Weights of a small transformer language model: biases.
Each number is 50 + 15 x the weight over its row's rms, rounded and kept within 0 to 99. Layers, rows and columns count from 0. The size before them is the row's rms in percent of the matrix's.

# layer 4 MLP down, 768x3072, rms 0.159, rows 242-314, columns 2304-2399
100:35 55 52 69 51 42 40 64 51 35 47 32 63 65 53 46 65 53 47 56 27 43 47 59 50 59 56 55 89 36 46 73 59 49 38 66 37 62 54 76 59 34 53 48 55 53 32 70 60 59 62 58 35 36 54 62 52 55 58 32 46 57 68 66 68 49 51 64 73 81 57 49 11 48 57 78 48 65 61 53 63 73 49 71 35 71 31 37 33 42 48 60 29 60 32 42
102:78 65 51 53 36 46 67 44 79 51 25 49 30 24 59 59 57 48 44 62 52 59 37 44 59 49 39 61 47 51 69 66 41 76 56 48 45 53 63 41 53 52 22 67 58 49 65 60 75 50 45 55 48 43 59 50 50 42 37 37 38 65 37 52 52 44 32 64 46 56 41 50 50 65 59 54 65 31 59 68 49 19 44 67 33 49 49 64 56 70 53 65 71 33 68 38
098:36 52 32 30 59 48 58 52 58 47 46 33 46 49 31 50 55 40 33 40 20 48 74 40 40 56 44 63 38 69 35 77 33 52 42 62 73 36 63 42 54 54 62 45 61 60 46 54 61 49 47 32 76 63 42 30 60 40 37 47 29 60 50 37 69 15 37 76 60 67 31 82 49 58 49 70 51 50 50 53 53 46 49 45 56 28 54 56 41 47 62 61 70 69 49 48
102:62 58 45 67 55 47 47 66 48 51 67 43 17 60 65 61 57 52 47 39 53 42 44 57 68 81 41 42 39 72 34 35 43 58 66 40 62 71 50 49 52 41 23 56 42 58 41 46 36 52 47 52 34 28 38 52 32 66 23 42 52 44 69 53 53 29 67 27 71 59 45 53 39 72 74 54 68 43 39 56 59 42 48 40 39 81 41 53 47 32 38 37 50 69 50 31
099:39 71 44 50 53 65 40 73 34 47 42 44 47 49 40 90 51 32 50 37 45 51 71 44 35 28 70 51 36 38 42 59 50 61 76 64 57 39 59 36 35 40 53 76 58 77 54 67 22 34 45 53 33 64 68 32 94 27 33 34 64 34 44 67 57 58 57 31 63 35 64 45 77 33 34 74 47 26 55 41 43 57 58 26 50 68 59 36 98 52 45 25 36 61 31 58
102:68 23 67 70 54 38 66 61 33 44 68 50 54 43 20 43 74 60 69 44 47 68 50 67 49 52 56 65 62 56 54 45 61 45 57 50 50 34 30 99 62 36 49 47 46 76 42 47 48 60 53 39 48 39 66 45 34 75 67 27 35 44 56 42 41 67 55 71 67 39 45 61 71 55 62 69 91 67 55 39 48 48 28 23 68 40 66 50 44 42 34 50 55 49 38 62
101:62 50 56 57 70 56 35 44 55 65 22 65 63 67 62 70 49 13 66 78 95 67 52 32 84 52 45 50 42 60 47 68 61 56 46 52 19 53 54 64 59 34 59 46 50 33 49 62 40 28 26 76 39 49 56 46 39 58 42 53 36 78 33 71 33 60 66 50 22 55 47 74 23 48 55 50 30 30 48 75 59 53 65 66 55 57 18 49 60 43 39 62 73 38 59 44
095:48 34 21 80 53 49 67 49 42 67 55 63 53 53 45 70 38 29 29 42 24 34 45 58 45 51 63 45 37 31 53 56 49 45 40 53 65 68 17 63 66 44 55 45 33 52 44 54 55 24 47 56 51 63 82 49 26 37 66 45 22 43 44 57 67 34 29 66 34 44 55 60 47 48 55 47 75 41 42 42 40 47 24 34 38 40 39 44 73 60 52 51 43 71 66 50
100:61 44 83 74 45 84 51 66 33 50 61 49 66 52 64 40 43 56 33 44 32 39 42 62 56 57 42 33 99 48 20 64 26 58 52 48 27 47 61 50 53 60 39 53 61 71 55 67 62 43 48 49 35 49 75 36 57 52 50 61 56 73 64 32 40 55 46 30 33 56 68 41 43 81 56 48 33 41 41 34 59 40 27 52 50 57 62 44 60 59 30 53 45 47 28 28
102:74 86 64 52 52 38 59 67 43 65 53 51 53 64 57 42 57 44 56 58 48 26 63 67 74 54 43 69 42 42 37 53 60 19 56 22 49 65 45 53 43 48 39 55 78 70 35 53 51 56 37 51 53 53 61 47 60 75 62 73 52 73 43 52 41 63 33 63 31 49 79 61 25 54 64 59 35 66 54 56 40 50 62 83 45 60 41 57 43 57 64 53 39 58 53 65
097:44 44 35 22 64 39 33 21 30 47 50 41 70 75 24 50 60 40 49 62 37 37 38 46 78 66 29 71 53 62 59 27 48 40 41 46 26 58 44 50 55 41 56 66 61 31 59 68 41 36 66 42 50 51 45 62 31 45 59 38 42 51 71 69 49 58 66 49 67 51 66 53 65 59 74 61 88 63 55 38 55 98 25 48 82 62 35 68 38 29 49 47 54 37 35 60
097:41 22 43 57 63 69 36 69 74 30 59 49 66 39 22 66 44 70 41 49 35 72 29 49 39 35 31 50 84 39 47 92 64 46 54 70 60 70 58 42 49 03 81 50 80 76 54 30 50 90 29 65 60 48 23 54 41 32 71 58 49 39 31 48 38 48 35 20 22 39 31 28 52 28 29 83 07 50 47 56 29 63 46 52 49 34 30 47 33 57 74 40 57 51 52 55
098:52 50 17 57 75 58 55 48 68 61 34 58 47 42 70 65 56 40 49 42 50 44 28 59 66 71 46 53 71 52 26 36 48 67 38 54 26 57 55 57 53 55 63 51 65 34 60 87 80 59 27 46 40 56 52 42 51 55 33 34 53 34 81 41 57 29 72 85 35 30 48 52 48 41 88 43 41 36 36 53 61 43 62 65 58 42 41 26 41 52 47 47 52 62 53 49
105:52 41 84 29 62 52 76 65 79 37 50 69 60 32 73 57 43 54 56 43 48 30 68 55 55 50 63 42 39 44 34 44 64 56 35 72 17 63 53 48 49 55 40 29 58 57 53 40 38 56 69 44 61 58 31 43 86 64 52 50 37 78 46 64 46 67 34 59 26 70 60 60 76 54 63 63 50 48 44 55 36 34 54 61 79 33 40 27 35 63 77 46 60 27 78 41
098:56 51 31 53 47 45 36 45 51 47 48 36 64 36 38 40 42 80 61 50 58 52 29 56 51 40 46 41 49 33 30 32 69 42 84 62 59 63 42 55 68 18 33 67 43 47 61 03 36 52 36 64 89 10 45 60 69 46 50 48 62 45 72 22 49 55 42 36 37 46 48 42 39 59 48 34 67 45 58 24 71 64 50 43 37 41 48 45 69 50 50 48 68 41 60 69
100:56 43 08 33 47 30 50 71 32 55 55 39 48 66 72 44 33 54 75 68 54 49 47 58 48 61 54 22 60 44 53 49 51 30 72 61 65 59 58 72 29 31 24 38 42 72 59 58 59 58 43 43 38 63 81 35 42 55 50 48 49 65 78 59 57 57 47 55 39 50 55 26 71 53 27 31 64 55 41 79 17 43 77 63 37 34 47 51 53 54 53 56 41 71 38 70
099:56 60 60 57 47 37 59 37 66 31 14 69 36 43 61 46 58 37 60 56 46 17 49 52 51 44 43 61 61 26 38 74 60 33 38 48 26 74 58 39 65 46 36 40 77 10 81 53 58 64 37 46 87 58 56 62 40 48 28 24 42 49 46 77 31 23 87 23 59 36 50 42 32 58 53 53 35 34 45 56 55 60 52 41 46 28 40 59 29 48 37 54 42 47 47 47
099:55 52 56 47 35 52 91 63 82 64 26 31 15 29 73 63 40 47 43 64 25 49 60 69 26 61 54 35 45 54 88 27 64 52 36 51 38 76 70 21 72 47 49 40 23 69 50 54 65 39 54 70 51 69 61 27 46 33 53 41 32 63 47 84 37 70 51 49 27 38 29 69 49 53 31 42 35 66 52 61 73 43 20 48 66 64 41 48 59 64 64 70 28 58 57 70
099:46 44 53 37 57 57 43 73 40 50 75 64 29 47 45 78 38 63 46 43 45 51 53 77 41 53 42 65 42 64 42 43 34 44 44 37 49 45 51 41 40 64 40 42 43 35 51 63 70 51 48 70 21 61 57 57 54 55 46 45 39 51 28 37 28 56 38 78 32 51 60 66 62 43 27 48 65 58 39 49 41 65 79 56 48 57 52 70 33 36 51 63 50 54 50 62
098:41 35 33 03 53 46 67 58 46 48 50 52 66 28 55 32 86 50 44 62 67 59 59 56 58 63 58 45 33 43 38 65 45 50 59 46 68 45 55 66 63 43 48 29 52 51 45 39 78 58 26 36 56 54 45 67 60 25 57 41 70 33 41 44 51 30 49 64 52 25 70 56 33 50 44 62 57 31 54 69 29 20 43 64 42 36 60 53 51 49 33 20 57 35 43 55
100:45 49 51 75 63 71 54 55 44 58 61 75 48 27 66 36 42 63 63 53 50 60 31 43 54 49 56 37 57 60 85 70 52 68 35 58 50 60 48 59 58 68 58 48 34 50 23 41 54 42 48 47 32 47 77 35 63 90 42 28 44 61 64 41 61 56 58 35 37 59 43 47 43 42 62 49 81 48 74 38 41 49 45 30 42 67 38 43 36 42 63 17 59 54 55 59
099:45 51 47 33 50 53 46 46 61 63 56 61 41 39 51 09 28 53 39 84 49 50 37 42 58 58 45 50 47 46 32 26 37 46 39 44 48 37 42 18 55 49 41 53 53 66 45 51 47 59 62 43 29 25 49 47 91 77 38 68 73 39 32 41 53 53 57 52 51 67 54 58 30 65 50 63 53 41 63 55 52 71 51 44 39 43 51 63 54 72 57 51 54 43 45 31
097:69 50 40 53 49 14 57 50 62 41 47 51 15 52 44 70 67 66 45 22 12 45 38 59 51 45 23 66 56 46 34 63 65 53 56 58 36 35 40 51 36 38 33 42 49 71 34 47 50 57 33 65 49 47 40 21 60 23 57 62 48 32 40 79 56 84 74 50 67 50 69 66 51 53 68 63 47 34 48 59 55 39 25 59 43 62 53 41 55 62 51 51 56 55 16 42
102:62 51 55 35 55 18 37 46 50 54 34 55 77 60 27 36 18 27 59 44 79 57 50 41 54 39 23 55 48 51 84 44 38 36 38 39 47 70 25 10 34 33 37 44 26 52 60 60 86 54 48 63 24 63 12 44 54 43 43 32 41 59 36 70 48 45 50 17 23 30 45 56 82 36 46 49 23 55 58 46 81 65 74 57 68 61 47 62 47 50 38 59 22 74 34 47
100:72 58 68 61 65 37 27 65 35 47 23 30 20 62 84 75 43 59 53 34 49 70 70 59 77 41 55 73 58 58 82 35 53 72 34 43 73 57 52 21 68 25 48 22 24 61 44 47 45 50 61 41 55 35 68 62 66 48 45 52 60 59 66 73 48 49 57 41 45 42 76 45 51 48 51 68 73 72 47 48 28 34 58 50 29 47 41 42 32 36 53 36 35 67 56 34
102:49 53 53 31 37 32 71 63 76 21 88 53 63 64 42 64 61 68 53 51 58 50 57 54 56 58 57 53 30 54 67 55 31 67 34 43 73 34 68 50 49 35 47 52 37 52 52 48 67 44 39 65 41 28 50 70 53 53 45 57 59 67 39 50 80 39 42 47 38 33 55 55 44 34 38 60 43 37 68 31 32 58 35 61 89 34 39 59 69 66 72 36 34 33 22 18
101:53 57 51 39 69 51 67 55 27 59 68 33 57 41 33 36 70 54 57 57 51 57 81 55 52 41 70 42 38 56 55 36 31 37 64 74 51 45 54 48 17 81 61 54 35 27 41 69 44 44 45 31 53 40 66 59 37 47 61 59 23 53 43 38 27 51 56 46 33 56 63 41 45 34 35 21 79 58 48 40 43 51 67 39 56 60 28 61 38 30 34 61 66 37 36 57
102:07 50 54 32 35 59 74 73 43 32 66 45 44 75 46 27 28 34 59 45 51 31 16 59 25 14 47 38 51 70 40 44 24 65 38 47 58 65 46 32 51 56 45 54 19 54 66 59 54 51 47 55 45 52 37 77 37 35 53 70 62 38 65 48 44 33 68 69 61 40 41 41 23 29 57 55 53 65 83 46 60 56 46 73 59 55 52 47 58 66 65 75 27 34 62 44
098:36 41 42 29 64 51 37 65 55 23 71 40 55 43 63 46 40 46 56 39 59 41 46 70 68 48 78 76 51 51 47 41 40 56 52 57 69 27 78 73 61 48 43 61 40 79 52 46 63 29 61 55 58 29 30 73 34 30 47 70 38 68 57 57 34 60 63 57 16 49 50 64 53 41 68 57 57 52 68 43 39 47 57 77 49 51 46 20 41 39 73 68 64 71 64 35
099:27 42 45 35 62 81 32 58 18 63 39 39 57 59 45 56 34 62 43 39 55 51 33 54 59 52 44 43 62 25 45 65 44 55 52 80 57 70 89 53 59 38 84 18 63 60 75 55 23 48 47 33 28 20 68 37 40 36 53 40 54 42 75 42 43 38 67 57 55 69 52 42 56 51 37 50 86 68 69 45 43 71 46 19 45 40 54 53 53 66 36 43 35 62 16 65
101:57 43 48 33 37 66 38 42 58 31 70 44 52 53 38 60 46 44 42 52 43 50 47 53 45 40 39 23 44 64 51 53 62 71 33 28 36 58 84 61 47 24 74 60 61 42 51 44 77 22 41 49 53 45 61 71 31 35 30 52 49 54 24 38 70 59 35 34 49 37 50 47 24 49 57 53 11 41 61 40 35 00 62 49 71 42 57 43 45 48 29 65 46 42 53 46
102:22 66 33 56 57 55 22 34 43 46 31 58 48 36 71 68 69 64 46 40 47 73 42 56 45 58 58 26 62 57 59 59 60 53 61 48 60 45 71 71 58 52 61 55 42 65 50 39 71 33 43 31 50 13 47 57 36 40 76 46 40 43 49 42 47 54 73 38 58 41 75 44 63 66 38 56 61 48 27 36 44 57 72 31 35 52 30 47 41 52 69 57 34 65 52 42
101:40 67 70 51 51 49 45 76 54 52 48 31 41 33 49 60 60 46 65 53 61 36 52 61 47 33 70 59 62 55 27 67 29 34 58 33 37 41 34 71 20 32 04 47 08 58 63 45 68 62 31 57 62 47 87 59 42 41 53 61 29 36 53 73 56 43 56 62 59 52 59 50 42 41 59 39 54 58 29 21 70 48 31 41 32 41 47 37 64 67 51 67 77 27 51 33
102:52 33 65 40 69 46 52 41 17 29 55 48 52 51 52 57 32 71 47 51 61 48 83 41 57 71 34 34 43 36 48 47 43 32 43 48 54 45 65 48 51 43 71 46 44 56 45 50 61 51 74 52 60 44 54 44 58 25 62 16 53 50 61 42 42 63 26 20 44 33 41 52 40 47 18 51 52 46 51 48 35 78 45 28 40 56 41 77 39 31 35 49 42 24 49 42
102:43 44 74 46 44 73 44 55 69 32 38 71 37 55 57 51 67 48 47 55 79 43 25 44 61 43 46 77 28 91 64 65 55 39 50 46 40 42 89 65 49 57 29 47 42 56 50 69 55 59 30 46 63 34 23 57 35 42 43 44 45 26 72 68 55 43 80 45 69 31 58 51 69 30 38 52 41 75 67 50 56 33 60 42 54 67 41 40 22 46 53 47 30 41 39 71
100:39 57 41 29 37 52 62 27 39 54 41 52 55 62 45 65 62 60 22 66 52 68 58 76 23 60 65 23 33 50 48 49 49 42 53 55 58 60 68 76 46 59 32 60 68 43 40 37 85 33 44 48 58 59 14 72 31 46 79 98 28 44 61 46 47 50 08 67 14 43 47 64 51 38 68 49 41 57 62 71 39 53 28 44 51 32 77 61 49 37 50 41 56 48 57 47
103:54 52 59 17 50 50 43 44 60 72 40 45 59 40 88 56 67 51 45 43 45 37 19 61 59 53 41 87 46 51 84 42 55 48 49 30 43 55 64 42 45 42 49 75 45 63 39 60 67 76 49 49 54 61 70 58 54 46 43 73 29 55 37 42 49 44 38 73 39 45 57 59 55 60 25 66 66 21 38 80 31 73 58 69 67 44 55 87 45 21 35 47 54 44 61 41
106:51 71 36 63 51 64 34 43 56 53 82 49 42 67 52 48 72 55 29 38 64 67 73 62 39 64 70 55 39 66 58 49 61 64 50 49 64 52 49 71 20 39 76 53 67 79 50 57 53 63 59 60 34 71 36 31 38 55 29 29 42 46 42 68 69 63 55 59 57 31 48 59 53 49 47 38 51 36 34 69 28 33 55 57 62 44 72 48 53 38 39 56 48 69 46 52
102:43 42 56 55 51 84 56 25 27 42 56 45 67 30 52 45 70 59 67 53 50 36 61 41 77 56 59 58 50 45 62 69 35 51 38 58 73 15 46 68 46 65 77 63 47 49 48 62 77 68 34 56 31 25 44 52 47 41 64 60 44 54 45 42 49 74 62 50 43 65 37 53 43 34 74 61 45 50 38 41 51 60 44 52 34 61 56 70 60 67 57 62 35 61 61 61
099:41 09 62 62 58 42 47 65 63 50 70 46 53 57 72 60 46 34 65 72 69 38 48 40 52 27 73 71 49 55 44 43 71 39 51 48 54 45 53 72 73 27 72 45 57 67 44 48 58 67 61 33 56 56 35 42 81 58 44 26 50 65 56 69 39 51 36 66 29 57 50 52 53 45 22 45 39 51 37 68 37 36 50 50 46 69 49 34 32 53 47 55 70 42 38 49
101:25 53 78 85 54 52 61 47 67 39 57 69 61 48 23 72 65 47 39 24 43 48 43 46 50 42 46 46 41 38 84 55 50 28 57 39 47 49 51 58 56 54 26 43 45 63 49 41 63 75 50 38 74 64 99 41 41 56 48 26 27 40 65 66 58 33 28 69 43 47 53 63 92 38 33 59 53 69 48 73 52 25 54 88 48 61 43 34 34 38 63 65 23 54 81 58
098:36 25 56 39 50 60 30 48 26 45 52 41 32 43 59 33 41 73 68 39 41 60 57 60 36 66 72 75 56 33 68 52 76 41 81 30 39 40 86 49 34 52 35 36 73 56 55 68 62 49 36 70 70 53 40 38 55 17 31 46 35 41 26 50 64 61 53 55 29 63 65 62 44 44 50 74 45 29 36 65 21 57 43 58 45 64 32 46 39 58 53 42 45 63 70 52
099:50 54 51 77 73 42 48 76 28 38 49 28 46 46 52 52 53 71 28 41 67 42 55 73 70 41 65 35 70 39 76 61 64 47 41 61 52 72 32 28 43 88 90 17 46 23 50 42 49 61 61 50 38 69 56 47 66 60 50 81 69 48 38 35 89 68 42 08 52 69 65 56 28 48 38 57 37 41 92 80 47 51 29 29 64 56 56 35 60 41 39 43 61 62 55 31
099:74 61 49 44 51 56 34 37 79 68 40 47 45 28 67 38 54 88 47 38 28 64 10 80 67 41 25 66 54 70 36 89 32 50 64 52 79 38 55 61 59 47 36 55 40 41 66 64 48 52 46 33 47 28 65 59 45 61 31 50 54 39 63 37 45 59 48 54 53 61 42 38 80 35 41 40 81 66 59 80 50 54 62 37 58 25 43 63 52 56 38 42 39 78 38 53
103:40 62 38 20 91 55 52 50 48 65 48 52 44 30 38 45 32 41 41 45 46 82 33 63 82 37 65 74 49 71 68 57 61 56 70 40 63 56 33 79 43 30 54 43 39 72 45 14 26 66 31 50 32 58 42 44 32 53 11 53 43 63 58 43 63 43 59 87 52 42 48 40 33 58 65 54 52 25 68 59 61 52 45 51 54 51 50 45 39 57 76 67 50 43 56 47
096:30 64 36 40 52 26 35 57 58 61 64 47 30 50 36 79 52 18 45 37 47 14 91 42 77 89 46 53 39 35 54 41 39 47 58 50 45 29 52 63 55 45 59 68 69 69 33 58 44 56 37 66 55 38 38 55 55 61 48 76 53 30 36 58 61 82 32 54 42 69 53 33 34 41 71 60 60 54 71 58 37 50 41 38 30 49 71 25 47 56 33 22 44 55 35 57
100:36 60 45 45 55 40 38 42 49 49 34 57 34 65 57 16 38 66 24 60 53 46 47 46 74 46 51 31 52 63 76 41 73 55 48 48 50 59 44 51 40 60 36 53 53 30 61 42 21 42 42 46 54 46 02 39 66 54 60 54 49 47 41 10 53 50 77 65 52 68 58 57 36 50 30 75 32 54 39 30 18 55 36 68 44 54 19 61 38 66 52 39 22 44 61 10
101:51 47 48 47 37 60 31 33 36 27 49 55 41 12 88 41 53 69 44 88 32 35 51 57 35 59 61 39 71 35 55 54 37 35 40 37 80 28 63 23 70 85 33 64 48 47 49 68 52 52 64 63 73 45 69 51 54 34 70 52 47 64 49 50 57 31 80 36 62 65 56 48 51 42 47 63 42 63 48 53 31 60 42 40 54 45 43 56 56 54 32 46 57 46 55 44
102:62 36 23 88 60 39 49 56 45 67 50 48 53 36 27 41 36 43 43 49 65 62 56 40 69 44 18 83 42 41 57 56 53 65 26 49 15 45 50 32 14 32 47 60 61 74 53 62 50 65 68 54 59 43 49 28 41 38 50 34 55 67 58 26 50 68 64 27 46 73 83 72 44 37 33 63 38 63 75 55 84 59 36 52 44 69 40 14 57 41 72 34 39 33 63 60
097:59 37 64 38 52 57 37 46 79 40 44 54 57 79 65 71 83 61 50 58 76 16 37 40 41 63 31 33 29 47 68 46 79 49 52 35 67 35 67 39 45 75 51 71 68 60 28 45 55 62 57 56 57 58 36 71 33 34 67 51 39 60 35 49 56 72 54 70 55 42 44 19 47 33 59 54 82 37 62 40 54 53 83 75 56 53 46 47 29 58 55 41 57 56 79 54
100:64 63 44 49 41 42 52 49 76 35 58 31 73 70 35 67 36 39 35 60 40 35 66 60 50 47 63 91 52 66 64 50 36 42 61 73 51 30 61 42 31 67 52 51 35 05 32 50 40 74 83 55 46 33 39 39 58 40 26 55 56 35 43 49 52 77 68 28 63 53 53 49 35 40 64 73 41 68 49 75 38 64 68 53 14 48 22 73 52 37 79 37 70 57 69 53
102:51 42 76 50 61 56 45 53 53 62 64 18 70 55 33 46 40 56 44 29 52 69 70 33 59 48 33 36 59 60 41 64 29 56 44 53 66 51 46 50 39 33 34 39 66 83 57 63 53 61 33 74 56 68 57 55 59 55 45 78 42 43 52 62 38 45 17 03 60 71 39 47 70 57 37 74 60 59 54 26 39 56 40 61 62 49 57 42 50 57 37 41 45 49 62 55
102:38 44 49 51 40 39 49 51 83 75 25 61 56 79 28 50 57 40 32 26 34 50 60 49 36 56 39 36 13 54 42 35 49 38 34 71 56 74 52 71 57 65 47 60 53 34 33 62 38 77 63 75 74 78 49 34 59 56 34 32 51 38 36 40 46 30 59 44 36 68 47 65 62 36 56 72 39 59 47 65 74 59 76 37 40 42 34 58 57 46 84 39 50 47 55 56
101:25 41 27 46 55 42 56 60 39 34 53 49 53 26 60 34 49 42 50 32 40 35 55 69 33 32 52 57 53 67 68 44 52 62 41 44 78 67 39 45 54 36 53 32 55 47 66 62 46 72 82 34 15 74 39 51 44 42 51 67 50 34 47 54 64 75 22 53 33 59 33 73 58 54 63 58 44 47 44 71 32 43 47 38 63 56 65 50 66 61 56 36 76 55 58 57
101:49 52 66 80 55 55 35 27 46 53 56 73 58 52 49 36 24 44 48 48 52 60 39 66 48 30 39 31 54 58 59 83 43 50 36 52 48 37 68 45 51 45 56 57 71 53 42 38 49 54 40 17 64 40 59 46 56 45 42 28 58 26 46 27 38 44 70 77 29 56 39 72 59 51 57 48 56 67 35 41 79 38 61 38 54 42 42 70 36 60 79 56 59 48 25 35
095:55 61 46 53 23 74 58 58 33 46 21 42 35 54 47 62 32 66 34 65 57 62 30 54 46 49 51 51 37 46 46 41 47 56 54 41 41 39 55 71 32 59 55 35 44 71 41 62 43 34 24 50 30 51 28 55 37 54 53 78 50 49 25 51 42 38 53 56 60 63 43 53 46 37 34 57 51 41 65 34 55 52 44 75 99 42 53 59 54 61 36 40 63 45 61 52
097:22 48 36 52 46 78 59 45 39 40 41 25 70 42 56 74 67 58 76 55 39 62 42 53 47 52 88 61 30 27 43 57 47 47 59 65 40 25 39 37 55 51 57 32 57 64 48 47 60 64 56 45 46 67 50 37 43 55 33 66 54 72 50 36 63 38 52 33 38 44 49 74 26 20 35 59 49 30 52 61 63 23 34 68 41 51 59 41 33 79 42 55 66 51 44 44
101:40 49 51 56 59 47 60 62 59 56 32 19 49 50 72 51 55 18 29 46 40 55 46 49 49 31 58 50 09 41 43 58 48 38 45 51 46 56 49 47 77 59 47 45 54 41 37 50 47 43 65 52 58 33 32 56 27 54 42 39 24 47 61 34 55 48 84 44 45 49 44 80 28 50 61 13 84 44 56 44 54 34 62 57 34 69 66 41 50 60 50 54 66 48 63 59
099:39 49 26 50 46 42 77 54 55 30 48 71 61 49 59 55 59 54 46 45 58 41 38 60 49 54 42 53 66 57 55 29 54 55 43 68 58 37 57 49 73 72 47 71 71 61 34 69 43 59 68 63 76 49 48 45 42 56 45 73 38 61 60 54 54 55 38 42 60 63 56 52 47 74 50 32 72 62 32 51 86 41 48 70 40 26 30 15 37 51 60 33 56 51 64 42
104:61 30 41 53 33 26 63 55 62 58 76 39 37 34 33 40 65 57 25 42 55 45 31 44 47 39 28 78 50 46 59 41 39 51 25 50 55 33 56 67 35 55 60 62 59 43 49 31 84 42 82 62 63 21 35 54 63 42 46 64 34 49 60 23 39 46 56 79 58 59 39 51 53 57 25 67 28 64 50 64 64 56 46 85 60 39 47 62 26 51 14 57 54 13 59 51
099:38 49 32 67 29 47 51 44 23 43 75 56 48 47 46 45 40 58 38 76 70 61 50 44 37 69 48 42 53 70 29 54 71 46 64 71 37 20 53 41 54 48 44 62 49 48 51 31 60 44 61 51 58 45 77 54 47 49 57 32 55 40 56 38 28 36 21 67 36 64 35 60 52 45 36 47 39 64 60 37 62 29 43 66 49 58 35 46 42 83 51 17 77 39 39 61
099:15 22 54 30 41 50 46 31 45 68 48 57 55 51 68 43 50 83 33 36 67 51 74 53 62 61 66 74 46 39 62 48 39 69 69 61 61 53 58 51 67 50 68 33 38 58 66 34 61 35 50 41 53 47 67 44 50 47 38 84 24 51 35 47 61 64 56 16 46 56 22 64 75 47 28 64 82 48 54 76 39 53 56 43 39 60 40 46 32 43 34 44 47 58 30 52
100:91 71 50 67 79 41 31 68 34 52 37 43 64 55 23 53 56 69 36 54 62 53 50 38 45 67 29 38 52 64 58 48 31 63 50 68 68 85 59 86 64 56 79 72 71 60 69 55 58 53 39 55 72 27 34 48 54 50 44 49 35 76 57 57 71 63 38 53 46 39 40 63 40 69 33 33 19 72 29 54 77 56 64 58 37 33 46 54 46 33 65 56 13 44 65 56
097:18 33 65 48 59 86 34 11 62 34 46 66 71 47 45 30 46 53 63 47 55 69 43 40 49 56 49 52 43 54 44 31 66 52 69 43 59 58 39 27 21 60 38 24 43 38 40 65 53 64 59 28 75 48 42 55 62 43 58 60 58 60 38 37 60 43 66 47 32 51 61 27 29 40 62 75 55 44 71 38 35 57 49 32 57 34 24 49 38 44 65 34 61 69 50 58
100:19 51 34 65 15 32 59 72 43 43 49 57 39 12 46 43 52 54 52 63 39 32 73 51 58 41 48 60 43 40 40 35 39 46 44 47 59 57 54 35 50 57 18 40 52 23 50 48 29 30 62 42 51 57 39 22 41 41 56 68 67 43 64 41 31 64 55 63 40 57 41 31 65 58 55 19 38 44 61 53 47 68 46 62 33 55 59 70 28 73 29 35 41 59 57 35
098:63 66 54 62 34 59 37 34 75 44 31 66 35 56 72 49 63 62 60 42 51 58 57 52 49 42 30 52 42 52 53 53 32 58 44 42 30 42 55 42 44 43 46 45 29 46 31 24 41 48 62 39 40 38 45 50 29 38 40 24 48 61 54 38 47 39 43 58 38 64 49 60 25 56 44 54 79 55 79 64 17 54 43 55 50 53 36 35 32 64 42 51 19 43 47 59
099:50 53 42 48 55 53 55 18 65 72 31 55 34 54 43 58 36 46 38 69 53 44 53 46 44 67 51 70 84 47 46 67 41 67 77 36 57 13 57 43 57 63 33 48 31 49 65 46 67 73 50 58 68 77 47 63 54 50 63 75 51 40 34 54 48 30 54 52 67 56 41 61 68 28 92 38 62 55 58 66 47 54 58 36 43 41 48 25 45 41 76 46 62 45 54 53
098:57 33 61 46 62 76 56 48 78 35 24 53 49 48 47 48 52 37 58 64 42 54 65 30 38 47 57 73 63 35 55 78 67 45 75 70 50 46 29 40 47 52 27 13 70 56 62 39 48 46 61 68 60 81 28 18 11 47 48 56 54 49 71 66 54 36 51 56 40 60 44 49 51 44 39 36 55 02 59 79 65 70 58 68 43 65 48 51 39 57 57 62 40 39 52 52
100:69 29 58 66 43 56 15 47 38 72 41 64 72 85 17 35 64 34 58 39 48 62 22 63 58 49 54 58 63 63 57 09 45 47 80 71 30 37 66 76 57 38 83 70 39 58 54 33 40 38 50 52 45 61 50 28 52 27 82 64 41 46 63 63 51 85 58 39 69 42 53 61 56 36 39 36 64 55 45 37 49 60 49 49 25 51 37 58 43 53 68 61 43 36 79 67
100:71 49 52 57 53 50 75 39 27 41 44 30 61 31 20 31 54 48 32 46 66 37 46 44 52 63 75 65 63 38 56 40 42 63 36 26 47 55 42 61 67 46 30 61 62 90 50 32 54 61 62 46 54 54 64 31 71 67 48 48 46 58 19 59 24 49 52 00 55 67 32 55 73 42 62 43 87 50 46 28 52 57 44 47 28 34 54 18 50 66 52 77 50 34 71 73
098:54 13 52 47 66 67 85 60 47 34 27 57 55 49 50 49 50 64 45 56 63 54 65 50 44 50 44 54 58 39 46 54 41 70 36 47 56 43 53 68 70 05 53 44 53 71 52 44 50 30 70 51 49 33 60 70 68 43 52 43 44 53 42 53 07 38 30 46 66 27 63 30 67 33 87 52 61 53 56 32 58 66 33 59 62 49 61 28 52 50 58 36 49 36 27 69
099:56 50 55 86 52 23 35 46 27 55 47 29 39 55 48 49 45 33 18 56 58 39 61 53 32 43 58 62 36 52 52 64 43 65 51 59 65 61 31 35 44 41 49 31 53 67 61 62 40 27 42 73 16 60 79 64 49 46 79 70 89 52 26 44 52 37 54 53 43 42 66 31 48 34 32 57 62 70 48 59 35 44 39 46 63 40 24 48 48 69 54 58 45 48 56 51
103:20 68 55 78 38 29 43 19 65 58 48 78 84 63 54 92 76 47 66 72 37 37 53 37 54 65 50 49 39 63 45 62 61 56 26 59 60 63 40 52 37 64 53 58 72 64 30 40 40 48 54 29 24 43 31 56 63 47 52 54 50 55 65 38 37 49 49 61 67 49 40 61 59 29 58 21 61 46 37 92 50 39 52 33 63 57 39 50 33 80 41 58 64 44 51 58